config.yaml
n_head: 2
n_kv_head: 2
d_mlp: 256
norm_place: "pre"
norm_eps: 1e-05
positions: "learned"
attn_scale: 0.177
init_std_o: 0.0837
init_std_up: 0.0965
init_std_down: 0.0965
lr: 0.0082
final_lr_fraction: 0.0
batch_tokens: 32768
train_tokens: 119700000
steps: 3653
Each number is 500 + 40 x the weight over its row's rms, rounded and kept within 0 to 999. Layers, rows and columns count from 0. Numbers have three digits each. The size before them is the row's rms in percent of the matrix's.

# layer 6 MLP up, 256x64, rms 0.0973, rows 43-149, columns 0-63
094:515542535475410467496481453463510463608561419485492443553453490481515492510481469522564473541470481479536545480540518501510477509461501486582468488558461505457519566535447447518436489538492452
104:416444428473489525439489517553393484526460520435475446502486578494464547511533530521538441525452489496491499511501527529527516520440505514502534584448461420498537449484529449483478527509470509
099:543489547508451517500472498569436467518506591483470498460495544498538557474510549474433484526515546531578475486536522540520492579522565454542474515558517536440532509543549468467453573507453541
086:424421504515461450504527523492469393551492487478532497587444492530433409465488478531509491486464466498512518514555494510457493460485481547500447529473534525546576467531524511546579510532527532
092:536460492454529493445404507492517448552520534420519501569519503525583542498512478424573439533478535461483447488498517438519500487513560526513495471523493553455494489486514531459540438479529415
089:497523427474495477452495488442514464530514494504547448550469494523468471482460494492561453460466465468555512449538543472424533515463505523514519439430468519552462468488562438488517393544467425
108:515434445530502494511392481554500513514452477430492543494519515588548489525492498556482518473498446441503494487492595473492482470456425471534485504510437543508481461522604523477436508525480505
112:496479493440561540576487489535499481504524548469484458498576504539504547492493480509534447427514500540469494431518440481478446464514476541486510419516435589482531525563426524518509441552463458
093:491551498501464407493500475490476488563457526505478529555493497565517495514463531537517478496431446478473491486544506582490505475420480542441514501398422482527524466480442577503485418480472511
101:447481541490500458465494438492499418572474525495469514522518557494550474488515528503493520497557512456401483457471517569435480418538476447425513541503467584542522508535522477475538482554456481
103:463427518465482467498508492553522554503494548498528461511530468444501428485517487451470490439499514518494572531444507538529496557456494541412516528446434532448536507583515451482396456509523497
082:450493501551492476459471440480547493476482477472549497551576437467596484437468501554496513577475452494491569536586492469532565487528486570503466481513500523515556494492476450539468516537555464
093:453540454511465444466529533473529500537498518469436494565507517436500535429543532499507469478538538497486584505499500543440490476489501487507473534587528494582521533548583542456559584512549505
111:497550453632519520447529508446514469483468443490533446537532467569479549502489533517530552525469564456466484531492483511485459532487434486503534452492449500537505483494493468560532497588580468
131:486458551573430406484505482463407525510418450509513503476511501450514464458493443510515493446478455462474472509468487488392506480472507481528540461481477421497414530470498495464509487478526454
090:591526449495501496530505567493567462486473457450557429410456506481557510557496512552499517534444486488573499483574548493442505507551553437500481496495560542521483530526552540514487505538481481
097:441511474529598469576533491491495501516503489446493496513568546489506566489515553494520536547438459532495500440463593499500449477476522480471543461485487552499442554483513546568491528421431487
103:476525537508541437443576547496524466517431566487535487436554530463494529450462476574566511455505524516533446579474564503524513536536509498455463468464541494439515563539510495493538457468465458
101:495481501580474413508505469560443503525570444498526507463491520451541505496525490515547540538472465504476439532501471455402499454459588537486556553499492487495437572538544460497528461515463473
110:437441515539566549450488476618476468490537464486501499476457488432475577483488560502500517485478434514511439472545503519462500447462480509456451430508487506492532500524458423475454494508421528
115:545431523493464504517426571588547571523540487467486476498525560539573486504479547582447516517542449527586491567555504486490462493459513551508505530480495564500495520515525549510450463493496518
108:483502559506396501571559451495445506518448444501487505536511532499475540441470512499402460504491557472586476538485535544508585584483475487515502449480531526520463458462492514493470532453511523
084:482541511541468416501468536515496512546534499504554531545556580514494566518523519500435515518459458606529475566492544473541469491468499511520522511526501550574480602531491558483574496480486523
089:459539466514468463533538507522530504602559520447534485469498480537536468437481533517449414398447535514545463542604505488520493448471493514456492502485508450466513509433462493526442505506524516
094:522506522466529493538479507488434486459513513470528431486495483548447479467455545511393486542547599537556451510418497515489476540504502504486427518492503529468547461487496507421480526433500413
092:503500447467562425479505456456476548537539545522548508516461526516514543457465493547462546531480488495483490577427555516453566532451523571524586483507489481421565502539497482432501464472507487
139:531497498472481433531487499461518496525531498510541510476507446441468571562490525526473505468472465520568477576535516554595547527449550480453549456407462495393479530554529502517498489492490489
134:459473482542538503519485512517514500540518522490533474512504511510486437505480487474580404395449496483559515544564547559462476489537417435459545481470505536396543439508461498508497468499511495
098:485498469496455462540458488460552504473499508455473465590528537494537447521491461483501578592446496437505584451521606475485499526452535425512505443552488509538537500514484479524540493484451492
100:535478436456525476410492478501432546455450545485521505486553559506541448471470453567531534455564415524515536461452489513424472468458583494516530546501464480504479483499475484457520517494492434
099:511430506586503469480481508462518408564514500491546442480447503482478476449471598479449524530435514502563450521518467454492446586420503467519500458496469502487575536494515456501494511510524501
101:447441504471502494529455479527543529523498530451484502550519509482486510485571474541440457444516425525472490486537529503431560517507504432463517414466534457564499529533434507522462452534403553
108:537472526467520514449492474486486471522565566514491453546474533470467527559485447510448525518423564485525500499501518532551565439479473435485455459496586588447514537565450526450492484505475450
106:476450518436533519492434522595541556533501488450505492467545546525592463492475498517480379429509534519526499462533506524541470561535499494536522541444508510488546534533515500489476502578503449
072:575506488540470501557515489473553481509638527483497465445481543514468562510478505414543502529519509393511518477551473515458503470536511456553470460484526458473470535541478537544532543454495476
094:538494388517532510436467496426508407525525555488511471544494530543463472536568515551500501513429515434460565524510513510517441463465467477452506460494423536510509522517508578519492488483555498
099:462497576504510531527461490489600513487503478518511429432500500475523458467513542451515520539474571552551578563496480492475600512513510404514487502439459499501451520521518559496453479509463539
099:514441471521526445521399434483521537449479499493486419504504489443507435414501536501509460567485556550532482463482522471511474483447495462530523526499463519482545520551466431514500453601529491
105:507560427549490472478475526566409605537478569499461520485492518518494515485480538592519446490509504553513514490464514469497484514498481525467465537466406495491483493506562543523465498597489450
085:474490514483453456450507495468479482510483489358460483532486520484509528479483447464443478494527474522512474437423481479506503493491559470472497565478514532490529514510631531489526527573429553
124:479490518461505517498404512585474490501477509470414519503476496478466496539503517521584461538497480541487527482575521589571543464531441469520567504539490501493540569517491469494475510513609489
091:518496472466439496514504478429468468518469528493510470541512501541566429508495467511562441437506500489497602540432481489509559466494525526466526529495475523516501492514597572507467485418521404
100:463477517528517518483461521456508415526462525459553462530560501579471535521536536528428454459490520481491543434530488493490478488457460462476504415439493437553575526489523493558428548456529487
111:555586478485482456517523403461487490469478488509456507479482521534531468543435433489600502544481521495544474540522523493565560465561544508567511566564491539449486485504524554470537517491540481
112:527468449504451496439428478544497490525482491485502481457453478499489568439408559525520394539451543483497402505534469490538470467522432476489508519470519419512479515510462464477452458539499493
102:538477505560489459414512421473482498544451486508493462482516496484516509435457572464525436588407532490496500524518519470508473490457507542539568476487501533496510540502417530503567526525568559
091:498516431426465499506472490507413460482464405475510434445514534453509526462531417537473469541521508462451505496504502503540468553446479528497481552449434475468459568499465502565459460463482531
114:526506519443481507540510489502414473595496528464444422474577502510496495482509597544484532510475501461479532515473511580494553425549551517520567461524509532574510495542472536484463485491488554
100:463500501494445493464503536491558487523504534448514495470530561475423467486411475507430424477407485443548529551444438468556468502486424530466509542443475496522528542489477464523469541503520463
111:497429487494569529461396510500521469487520584458542510512504503404538451500569495429532464463451529459527536480542485489496508485496482517463511534490476510527465574506438470427555448501526453
104:570520468443494518559509551501415513505510551469485561518491557460506513543502441442490509478528516488559480520463470505580510447506547554450501515513434519495466483456513539403504513417483431
094:488477520540489448517533523461511585490537568476430493504530445422509510562438475494524423489378501462472465498596530516501530499547526480477488438473459498509464451489475467486477504545497465
097:449505469545496481531442471532485465519535499455418447568522506464518528502532515560513513422499499503541454483471471447511442423590442472552486491415537507461557533502511498494440568494522519
088:456441535442509494470511555519504481527484563495537486512471536418381452489455513472430494464488546484568446534474511441494555458510531473506524496517542480412436541456519515511484485506559471
110:489498538551521479486501458472423473514544543493567476522524482483476518509436513550509511436455515505531439505591517514510568433523459505539548418488490564471485542471486498394491532479472424
101:449543501487465421500510454490447499502455507536486483464486503456525447514443465559496570552476504515535471551479482466480490400511413463537559490503465463473521553443511538467476459519565413
080:502450528476530425479498453477452569523540464484496492496461483485574515496541507549526446524503480441481475465434490497535525489451520538480492593510469469489453510492601508537438596494580508
085:561533490498515471536530580454477513453615516452496514535513582578533539569512506530471486523485474470530514491489479549528481461452553571547465527440495493563478472472525488538510463488529427
084:494536485548492512469537495470409489454469491451523522530496498570484584495493501463565487473535564490528455604524472515562452486441506588515527471470504572527533495555535541556491513469530460
086:406539560490478456549521471478477463508489486494533500425463438535446558463519454452494489459438455476513521535530502503551456500474542524535500519521422469425508624503457538529493519497469500
094:556495481526504495482469501544494488491577570504469464463510544506423482469478536472490456586502536536489471513585461490536468478477527502512469552516542493471493541547463417516545521641476511
118:461459538521505489423526405553446539478466546565496489419455462411465499443494483512474465415501478529518466552517486539438544452547447534505521493469497490478462545510456477478500464503508550
091:570484528472514493487420507566515452551547539469522452459500513467563467474564550448541404463478491502484496529517589521513476469421554524455500542439537451544464523489538516499511526502532537
086:504480499538559499489504437513505492483540548485528469499487474468508456556548457537513545400487572523496504555495433547474565429524452503494454500473467524455520472550526564578448431445541487
085:455502554512557468478438408557520483511529536458518533515562486506522551490432486465494527464565487577540457504469456521474509500514480442477563513490520566459513505576433493489541561494441552
084:500512471450588543478437505510494436462484523471426472458463459526512566449469518428555505496495480495484436501518436434572479505453464479490566543473449510507435524507478546491514454540497431
102:470522402523511510490486487564473485582515473501503491440567497554550455448432498416531522457467553453499484525481506408468476517517504545485435539516519471450495556531493575515496492475443485
120:482475509482467483445513416476482502558478510468432479525567532538511438496496477575533492514598425460560547470508524444509517500549498530430526540491491518513436484587485566492557486491506516
114:591516441466447495431465504511497550469525501474480510454457499465515537503431524569498577517521450466542541530510441495492465404474469560495529560475410503486456503466576493474523513516494495
101:462559460512511517511516436522543534537556497460498534454535485460459491552427537513396523508402547543556526500516458467516523485464496527505506480463481467443577564553529463478448552475516497
096:449440465430465459457488441552491466550497482522505491461498508444459507463489481503490485475550472488511523456409466449499445521468490462506538509518456459449568494555546618480446566533490517
095:517448523417513450419465467449516483486431565464581470516536520515506443425470511506470481515510436512519526457484521499513494471461522466514448439478499516535488583525410468476479554445471515
104:484522539445526523506483566512536541513508550521534418458501539468495474447543546469501474469542559554542567531437408506521547504496509548470474572440484435494539537550470463505440456512478469
109:482548496449483469468532461473447437508556562530508406513512446483475475444454466513466426502473540505508531457466527498484464533449536461484481547466486487406521461533557568487505551531524420
125:541494518518471479478483490466533517543483509524495496593585536520462512502470551488480472540524565463475514506487614501520560578491487535412467547483477567458460501503479449473527457509446422
101:459528471519432551550460443492486518491499537531498450434476492458447521399499535493528464410427477482541453544578568513511577445513477503540495469476471481481489546508540504508484462446530494
115:476509531539502417450487497512506483521492470503456534458567512514490544546474539528526483537529504511504513528498500479604476480416445391508584533460429508529457548499483483504516481580529436
099:463538445457530521496456521528455504610473493508531478502601521459527565504441510498423542535510521534544494503443488547438503421495517491537499503469540518520459516577488504503410518525543525
103:446468507411566473494474532493411523479491528440468517489540435514453546493501537519542516494478502509558509481470480462506470535461448450499515461415410565477509500475506468514460543434459427
135:494499442488401492505527488498545525482516497510438459476436458444460554421480478441527514490505518476534427588509483524524537495527457523428534513487491542457416444503471531497528462586492500
098:526478497478513458453450494487525556473550508463525428540522419459518487485487565440546479509456544553531511531566568497526510551463544433454528466489512562482445547499502471478425576492504448
099:494465483482547485445536477552556477526483531495455515597450559483514517533476516598535499482511487542485508561553465575487520535423482500480542515469453449495464457531545550506471475462575434
084:479448425446483525499513465525482473506514499528534491490517569558527501452490531375525496446454489480448459542536514527436535475513497463474537589514467510464517454491533430563550573472483498
101:500511560508507469539508433487460550460477516510520434425495486490512392518537497505498527427465534523522514529466483507477517430494446533491473524497464548447535564501541506538388467414479464
104:444537462373511516497515424536539467472452488497433515485501437546482540515469495538437507501473503480574539525445498491534542479520388477489507492477507584508554496508517543510494476465560513
089:521496503527459512533365522546531567559521564470548488461528484414481526442501485508485542482483589484532502510575538480492528480499524413539471472541461526506547525482452472520502504514552521
106:450505484473514454437471488521441536530442463537467478442454463463497519490534556516559425534425451496467495505482519504531517579471465455433488453513386491527491516539528541568478498475543507
098:486552449507578514484573540506487432573532508493523442432538510567495518497492533470487501497565531432525545562484506467446525545449585500556446451458491503494460497505522543512491548467554533
096:534492540500504474541552461494496505552555431460451451555548632506429545534435545566531516493423497507466507536486520534469522506584490493417504489516480468523493492517514549514529479479504498
093:444531541415535420462456485567527493534503415488490450479522431405561466536396513458562495534512491498506465439507530497475496476508496534488533486508478493495530535511448428494480534490505479
089:576439517503479447451471486556478449493488534445493495514504496518409529507463582556443471542501509539503458507534506486562413488479432515534487493431497441519552566479542470459462547493501536
089:477471495534547466493539446406508508506513486490534445445536481515461473568430485429517506494389506521509495461529512546440527430514456472554487553452486506453551527494479514591474475527492462
119:542490506500501515552430495526499504563509527467468530493582406517570536444460544483563532478491558482546527485574438427500503426517485506514521438530518503524527531516433511557479482561533475
085:580420569485533464541557504535500536535449445498538459475544536508535484561487497526551485478460551500502540456520585502495489510497578527434573488511472513539499460526487599522480500532510549
088:545498461526484438434506472480488457562437575445468505494499533429508533526479460578463497455507518463525472477548534470537474595497530514467574499566471521433530471496477499448515509428531534
093:493462458495478490505424464480525435511465528465482541557554522474511535502435412433520444457444525461506490417550550482561501448577437487517469468488479468471484479494458471450519529530543464
085:542511456462553560468413538481486436518497444474494548513547485482491576477518575447427463502498507469536453498521498504486472502410469534557482528479482536499426503513492477577491514460505410
106:451509466537495472400583396459477478482492495501481519512463564459485527493487490546502524478453474497537464475547503534529552453477505489486513496523499509561523560495387432508586506494554479
104:420452472560515479530533435527502486475438564406503513557517516503474509488444500479541499507499543417495541507521513566473461495486502441484503509592478464538470505563532524392499490455499495
079:558452433520495442492512543523474473507476535492510478512479499449553543522503555529477541502441425478483500596481506467495493514462534486580471375409500538503513496478445538521512428489505482
089:483408567515531497472481452495524553521564593483502539536561513467494542497444474559543514501525519543510489525506515495560479439568480460512573448477490507483523547507400524531463436525474510
092:500506459480436496510463544460601550455508560514604471541459469517475497441527498428476515500467522523470498503480448467531527549475555512565423485542544464477528521459466566503539488497530561
092:494467502509578566507548526495451463468537523475417489423548573551518488494502425468469509471463441437533472514528458503499499490535484524486505460441488536531433477545518486498487586510520406
119:449485570447418447515547476557421538460489441453507514551534531526526534473477494556493465561532463525529451469503519505512584487448505492516499461497570514515535542495438505463511582476463456
118:426517482421477457560548553469479464522479491441485454522558506531534505445518393475526479463585494427501505455438457477501536515517528503462451547521519474458551537511489510571492478494462461
107:548526480413491463463438478527492489558555437509448488438495484544516498527498552568497504569435502444508515497504487546554504452522450481580553557432520554496542550556515524525456513507527521
103:475548481530442492505484403579430494556450530460503492516536479578483495464526540506529487477476464499465557549458503493447521524462463498499542493544493546523553465588564453502575555522465478
# layer 6 MLP down (transposed), 256x64, rms 0.0961, rows 43-149, columns 0-63
116:553500443477540513503513514473506536501495548538506497537486505477507469538499516517559520464434576510609392479533458497558559490531462428494493467401526439495458515467461551523524538498501524
118:544488470544459540509455510525484480480490505481523415489570480504514512567501526503510485496526500500540496506522430549528464467569495469573427559423502501434526616500417542487487479494466550
079:445508539555428505525528532477462463519431510475472508568451486530504437465497521468537409503527524438477458489500465365516508530506470522511475573532507505500477447491552497520474539528437551
095:470542548489475525454472407494473462491511524547465546429420532551466517452561518519529461511544504510473524477526464540451542514535476408464501519484465523536545494487489475400588539511477482
109:449522537476426482559476584540500515419496512540476483492525500505538552474481509534489442445548434550487496469486492488509451581495498538584464515448522519486540422449488487570486564511493551
108:456460497481450531511478503539470489417474498504467487469506453457485521518494528478470484474559569530406514497497447479457450483560484467425500510576469460504539479487527493404437584469540557
115:530466571569477512532497529547520488453509518484474452505524553418497526513470507535515491464499532511586557493517408495595510453490448527519529526558514522503511589505399515530501488545459491
106:496466521497541476474498539480541469485522466471531476512441434479495481589514515417471468505513497545531546559483522509579526417471510475509549440447531467465418537498411469566452499516518540
090:508546548521492490487524517431535505408544496523521480494521484494485449483571543418512559541618472516594522477509535537452506480503583462503490528450566500456510505522489513474496535531548465
097:423573491541498517561535444499482464534479466559464520476505556546447494536513566474501545446622513483531483541482524442531496522535511511478510540497456456560484463484491460441546525484425489
110:471500399483489486533472463463508549545490515572517530563511447464481550546471534490487472511434468455524433537481514502481526618516512516477506543546446412539447512468537506555497488448495478
087:461466511431419524500497483491476471520523546552514526534475485513452506445554551547472517530602536474438518476437489496470501556538514484460495522475531522468536549524550557416555541561466555
087:484515551418462490457539400484519502548482530518493568574485477530438447493520574494507556515494526531410514513460500548491491535469489448481534530598473471563518498524543531468525509500447517
086:454452464491515476525512581498514446503429562515518497528480482476515490500449507517473406472488447421467522468508500406559433529468466536567539525460580514436484487503483484568480502495479542
081:461437472538460480505491570531523538541475498501500485488514493463561519492459484528469447468458462451454555489485526388571455559516467551569501462489550559476463461503518492591477461481493558
087:431523514441454538454487457481486504507450557541477553508401534539468468494500568466550467514467499484389541503490502541523478561494476470456548527468558455494537491511550510440510524479473577
089:471526502481478538512493538499427509575557445504503449424433520542504522464493408501482482507481479538489450426496398461562448461440486434533514509464520501426506520483498548490492511518517550
133:564554446504519448529481490398517526454473473487577497450525475500560469524490454521546449483439567479590504506507494535523528517492500529516442483477450526533461536538442457575479451482539536
075:461524488525477529514492552497455494493493528533493516492436505440536480552487532509480410541497499453430540464451531372508533533469449497583543528469563547440518536502426541508518518530512526
079:465516497555535458503497591521523545539533573525539502534489469444577561537450492549487477564463482442482536473519506477565450519481510530555541525428523535438458472481487500599474503473508521
119:459480488609500521522475443396546438591488548500506475492499514513531482543508475461508476524457539449521441541548439501583498485515471446528495437554508489411532511485464502483494477512510482
075:469499490518464488500507521543484479505477528480479496523482444402540502536453482492470403511501442394462538433478518427558475465473473515568524515463488573415510469558464527526499472504468539
094:409559473463475518484489496493542512502501572521505541527436494540440464507532515500491559477564504514492499481491477573480500504526468442502551532561543509420516484477530526378529602510524506
107:512566576475551492480551462516516512470542455421557543468522507424496500522450459560534522527467497504448517521550464508527483550537502436445493490534514400438485560436518486485493453483453483
065:508504486549464484508515564543504525526487592497509421486539508468547506533454558433531491523518513473418485516491525509562437538497522490573475495425553540486442551487462538612517486509505521
087:462499459525474442457462461507549515432511547503463468530477477555490526429538513480480563572542502449462509514426529556468502471532523478384536526515522445524517512493598470463531481451485495
161:545467520474532456568496552459492470497462510526504495459533475432486520583518542527581476568502477551482519557522491533590509447467526534485535460570517476475492571438449478571547520475506509
129:480593499542503487460489521458497581538544517459498434509531460472531443572520401451476448473520578539500499557471526473454479544525539532482543486526487523459526462467472511424505534528479554
081:448479419474500518497493546454512483531469526514478517500424473445543498482431491567462491501422431445484442432499501471546450532523472550526491524421488590469482460508514517506427464498471543
074:483435491496505457504489496468488552431502564496505547525470474451483508480359484469454469504441471429456507588526500394493490462485485510524509476455506496466510523491423458477487446486498536
089:472506521540496522561454568539466528477412457525479522504529483477557533466451587504489488505505488434419551389443537449450464505465475537531544516538511537522484467441549522506483485515521498
093:465427426477500497472459552485521510474462537522499528450514484463553554519507488461475387506451447421508500463532514406486469492471463514575509461469548499491459449499439433514466466467507518
106:470521516510476557486449459506442498486497542473505457482438535473558564564471477487534433459450451502487501471534578490462484582468577496532455537564492550464510466495473529517611494536503493
128:502467549530556492558420434525486510456512429493475492546537492450527549483534432553450533528470518534486525567454489435429506551515448561578492533495509542505513459494489456450552472528470497
085:556445473483482414480548467489450533455470470533488459527440531421475472514476488535564516424484479571442480448450526491511501477454480431429489491513476512518461476522513486511441535508407459
097:523491534497491474493490552601506563454461445477547497499554482507559536456424441503466413459537503548451478508473476437473530588483510493578514478484572516494490535558481493446505519512531503
078:419467485457521463459532530511542480506490539565459489486458443477540446543458553523535452495491456437468506459515520417533463573470451460513498545423534525424462495511542509555478548453489510
106:474453462546456506481445496541505584461491493453439507468583431484569504525480500495559568442430431464494466460530466446515464462460510563541504431554491495530506500471502473493460537493535518
125:556423551485529563528483555504445577480550502455491464547536479514537544442455512554528529529561499497511425499530521489498447520479474481582458515412493545473537487488470538550548484515544459
088:487553461454468524459576507484509480509449455613518541466496450505456515456549523483493594533567516506506530483483493470476528554583507423472509525506496454531524465562501512453468559449532495
132:534516544513580530530534566528469521493458513510568496493467473508538439475484487548458585474501495554592462556500575487482531476394518489475474475474503510538522470522515562468494435520558458
084:524469506537592525522476533537583511524543619526456515494479497443488542525489460490514515515501535503484473520519514490486461547477484509523583491464559517523519556482389459530544531541521584
095:509472473465529490514519516500529539465470516486448484448467474455548480493419505468529470493487483453464482479430529438589462557460541565574531563448551558444464487519483489583480527472515557
091:510527526513517512508534553533465515539482537512494555540525538492514507482484542526501487487577460424484587494479550444596487555523474580598503541497539594468525528497556531513530474509498554
102:476483470442522541543482526481407551424553526513524554525516453505495511554402510498567458486471535507579518500529504526455528524517464437503517444467536472469439458564464451498466501482534449
104:510421520504496565519472557569465512422510537527508438496531442479509483523504416490453475510444526510495512550530511469513485511457459566493443442486443516512481490425537558566438542439500535
100:553497481542543479484471473453485444470515482484551491493486564536453481524531484520540528528475551554541446587546476536527536499445555508435481527505452458468495439546531590528522431543472574
133:508472482516543511520439545438514595446490510521530469494515501505502556431527552498507529553528584502517547476505566467497501374532525496454465452499499551568465472489499490441466507536548455
122:527535468483443415504488556420521538478475440437547538471550523465495484473416477511473492505440495494539551428526445469502481512515463483475546534488463492539526483478427481522420582502515547
092:500506486506483518504516497457484522586481463445504527489460530474492499532437510497523468501540507540445482489424614527492449601482481556491434527479499570462508404472459537484451537502519559
080:443448510505511478462483507454496514485466481531488483454438491452589472475443486475514466524493525434388451410430477439551499484443470514535539502505433500430523508489535511544484457525458506
106:553550511478496565461495439556549458486472368441514492471542542567448439460509507514504574476490457505538487492443452487448501469506533487553532538524527422517490508491487522512508452491477445
092:513553492426449569441483497466525487487435459500479529534513449527496541458624581514473511454536571478443489438535482491495466476512516538488546452519535460471464520507566538502496532522518554
109:467527527493519542444548520519520508604476390509457535503468564539478456541473518469502516507522546545442408499493474527485509473572539466500513478542445463578503463439481545459479524485531504
106:456484555554477569519544566526487462480478453510564510529490522496547475434482445473503470511499436530453495452456522517591529433547457481450470563501486489484476489521541489562498475492565595
094:487411476502532503581511552491484526380490518552510506507479394472544493511540465565512546485501504441541544496527505479513471502446497542582601501465513498465468501502467522525450520512521490
101:436506520547525458461562492429440463508508524521477496464469487469490506445492449506496483536485553447551559435406547480456529462459495435453508503496482442488477435439441484433524507501452454
078:409516493518465477446540496529480507579468545550592501481474479449470477499475546486511539479552525547505507511477560470498488587503494552493537471500508490481464554589576471431546559524486533
084:500523515502539511461509490511454562547491479510494539449461561419481514525515470533475435515411499520452542491416541455543479503514455478543547541476511423504496596499529462526487434454544562
089:486518570469443533541476418480464504561496440444472415434536510556514557503468544505554545415520467534493480485517522535417520481495514467504486490463503468501543517519503484512580471500464420
076:475447486457495483456507568518470470516505506529534504456414526513526487481501501534439440541522478415417491479478546445569453588483504495520486490453523561474512449438553467501539528433463532
079:471453537567523544449471558573498535514452533505497517469513495444558555480459550507433372495516469442457547511506517500503494505487517554540536484438528491457493525533470470587495479488463548
115:553583455511531558533473413500546507436517479490554519539519436518547505593433459519470567496503571467501477535516510513501476473487485465526482497474446542471527496491464485553541416502478436
077:439550428444493502418502529467476479500523597537504488475471515505540501498470567534501453469559491470429569460503521465460504563494475433571560560444468514477558500510510493459486547484502486
084:468496512438465534461559444480407508534548530532489505513462496524455427428472534479525534519507471483450572540392495493458462554443541441467481539469493481482548473505494537466552470514514456
080:559443493540458518520467498465531545488499536550518519508438477551530481506539416414467448530551461502478536430522512543539453557481504414555487516466500468542511499480483416460452494475557532
114:522468509492557427475511471499487560482449387478471490514511471463533495584433546511468535455507496577490415500525508532495470506526526513514446507550432438579499504492444477550469486540479475
107:434482525486496434464540449491507465499528486458503518506437517534496504491528464424424511537481556515439522515515393534440420533502489550477474563508460464516475456557517476545485422507486440
106:444451513519520451462471547535537489451445491480495456463461464432528492492431481480450454468492466435441493454508479388518444537467489529570493516447535537425452498486459479556477495457497523
086:485490568534513424464511494439577458546464527474502509447488471474489443568563532431530495523547495504488494525500493546403482466522498606537472487500522531508506543519531465570536558475506552
093:479595506473503524440541454529490474550561457521476548507472549578458457499478473479481502508480497521491501600509532574535459517482508493446440515532496446503450474462503430479504496392510446
083:488476455498529569515469639545520505504569481523512523534496455483537554614505475514530443470538537446484495474546496426537528556494474493513549487465508493460540500502532505558504468456495444
079:510467536577561471460519582509513511505496526522475499495528502406497452507472524476510387475432498444473509458515478450531452527439542489563454493409535540468506530469493481546470494474553468
108:581494557568440548514518565548542475447450542474548432433514512511518489521516508523476456525499523467462495518480488431509485491523471515500466544557542510529514524528541481645475507487524453
110:420532461445480517452531443493457442568474488558468461471448522489484458489461454527457472436514448470548482498492533526427527519481543427507545511466456462488577481515511409441520515516507466
116:567545498476515488519458477493463567466502440499508460554496489581569556504406512400517467480451495516490480420538485492439550466491476459517465535522473479518473461516502474504471431528527425
140:536508460525498585530514509522511467437524554539485500499504451525546502559465501532548538492499379523549529528532514539413560491438554491452472414457448502498540442500495506498541492514531459
124:484499543523511525547469474568554466429528475601432492517512511438507455514455519480440520560555523531518535454472495498502543464511498536522563487457458471519558414473493502523395492542500495
109:521510482540396580469487506589530489500477434477402476484554511535553501459450497508524546542493483503490487528515435477501500580559460526517431521484531471594516513485529528512481496447482489
071:444453481549503470506497568519509469517468511539421490503477481439575482519417524517481438514453458457502517480491466374537452538481489498569505471477549550421510491477489489559487449481480525
100:424473466532516480505582563451481432513469412519534479508450518517505522486536504423477449475487535448509540497536482472555497438606494556540503515518498499435519458473444520442491537534486475
108:477571517516508554456470495528512551451496444528445542535532486498472490506467561453478525532560471544447536487509526503435503551539476440396477434527463488519458431482547517490558543500514421
077:523579521524484435489501490503575500512496535483471449478467581524496531511474507536500560498497520439510474551480470505523551457541464468517436486503508483508425612517428504441569458474513420
084:481483483565484565547495605576496552496459471483519534481511522409567510505490503536410442540480516468478590486474536452543484445537502552565532497528505547490485496516525514528508462532513534
089:482485482568558501526515549532542533522509576551514479530502505451540503537449488480485478516536506472558492524505517475572474543553535569620525531455531533478488511516436473608482484461496555
094:500475487494478478505552474477472405525509491498546548529509583498509432453464563458558531460446491496494551548511426560462475524528466468455486484406478542527496486447441557538456457461485491
110:570540475558454494499450518496506482495472431501539450475561591494493544474566468484453570561582473477497499464523433492437446553532473556501476529512456469494499511462488543539560472500465531
094:487514522440445533526442477526448527454480519559510458532528525528512500535535506522481452517492583591449516494513531534552547602467446464531558472459458446526506469459537504576547533478524512
089:448579559503545521471508410487487473530546510452495540436522480551429509450539540514498521516516559572540482463555513497499509503527522462511490516518419538573465482478498554478587559511470468
097:496466509555618449480555556523492523505532487512480546542513535508518529511458453488590472489440501484562466521531508456499422484462531492548489482505541493453489477487523421582517481406527488
102:461464444588544483521499458525492515503498496559540523546474443521546504475507499516559430436466494498505548464495556422504497486470481574523535528511511550496442447508514533606510505510550588
095:488508458460434521463442467541512467501474450579491472520534498490484481475422533501490465486395489586524490552525495458457512516511497483525412480421538518596521490505520476541457431504496476
111:517524534547497524510618519497532462489507475530530506477429580466403473564508476477530482397520547536551472549494558537576514492466429509471520534487519523475479542476473454522504526506506505
093:498477518464487535454531522460451538463575510457511523484447469519469452442563471510484546552549540485536501477502471479432509491553502433504491424523503465518557431520450453444517580513509407
101:479478518597462449514523490575451489468525537522468554462452509490540483536519480542583469523504483543460517506504524534561502534520495466562460544504528563506556434477436528617530483470480513
090:422513515476527559524440462506484514475502455548533514530509388444558531515534514553538483546536487502504492482412513496455455444484511577470489539495514440466524461518479485590497430450504499
096:463585541522514407475554501460494486568468583589461535500431523471522481478527525533525545482539560499494479537462540496474543499541555560530446477547502467483511528510488508478535545530515578
073:445466486505529503485488520508534578476405486485528538498501469447573523530444518494483470509543494466492493431513466359531455532511500483553518534472570575512513501506472527580496499500550540
102:531513495514465503415547541509539468522451481473446514476470513464499487485512472566512496461480561587466476537521507491530467471518486492468433458636504495546483539531499575391518480511526488
090:463515522421459495501455477491514454555416517504470534516497517527499561487599517469511532468530522484516450435595513512523484451507511514451561559523469431523540549487504466411456541510500542
099:515488441447494464520536489452459549476552532528544568498488503451467541537491556496450514510468532512487523496487530513450508543471552531471516423539441522562453466511498597466448422436431530
106:443450492557527474517491483518463420565471539434403462495511496494466474516429478487485406459456467463513555519480576478512470457476438512503503470430489479452440525470502508533462459481457504
090:506575520541447458480543457518545540572533479513516514573543490438486542474553446482508541530484531520483467569467544562508501532446509515483481468504400467528491551466425504474434480452549488
091:438441488534519509502489541533502520502462506510516482500458468468525510497431518476442405521459435456474530450479524424544441564468487546588507492445541536445467467467492472593478491464501543
079:516488513496494496517556588532488491486423486478498496517520539481522518469516512519456445515542478449529555499478501401507487539527543565554533502534608571434424485553530540548509470551493531
102:495523460528586623538530547477490539529452557550454515546508518534548544562527528495525461499515575486480549486523574508435541549509542540484513487468535502480545478502508503475582523512466461
111:489507513446518531531555557516470473468494520544510564576488501521477494521505520463553623441483528511546445521508508504486543581516497493429492454509421467458516518493569578455501526520468554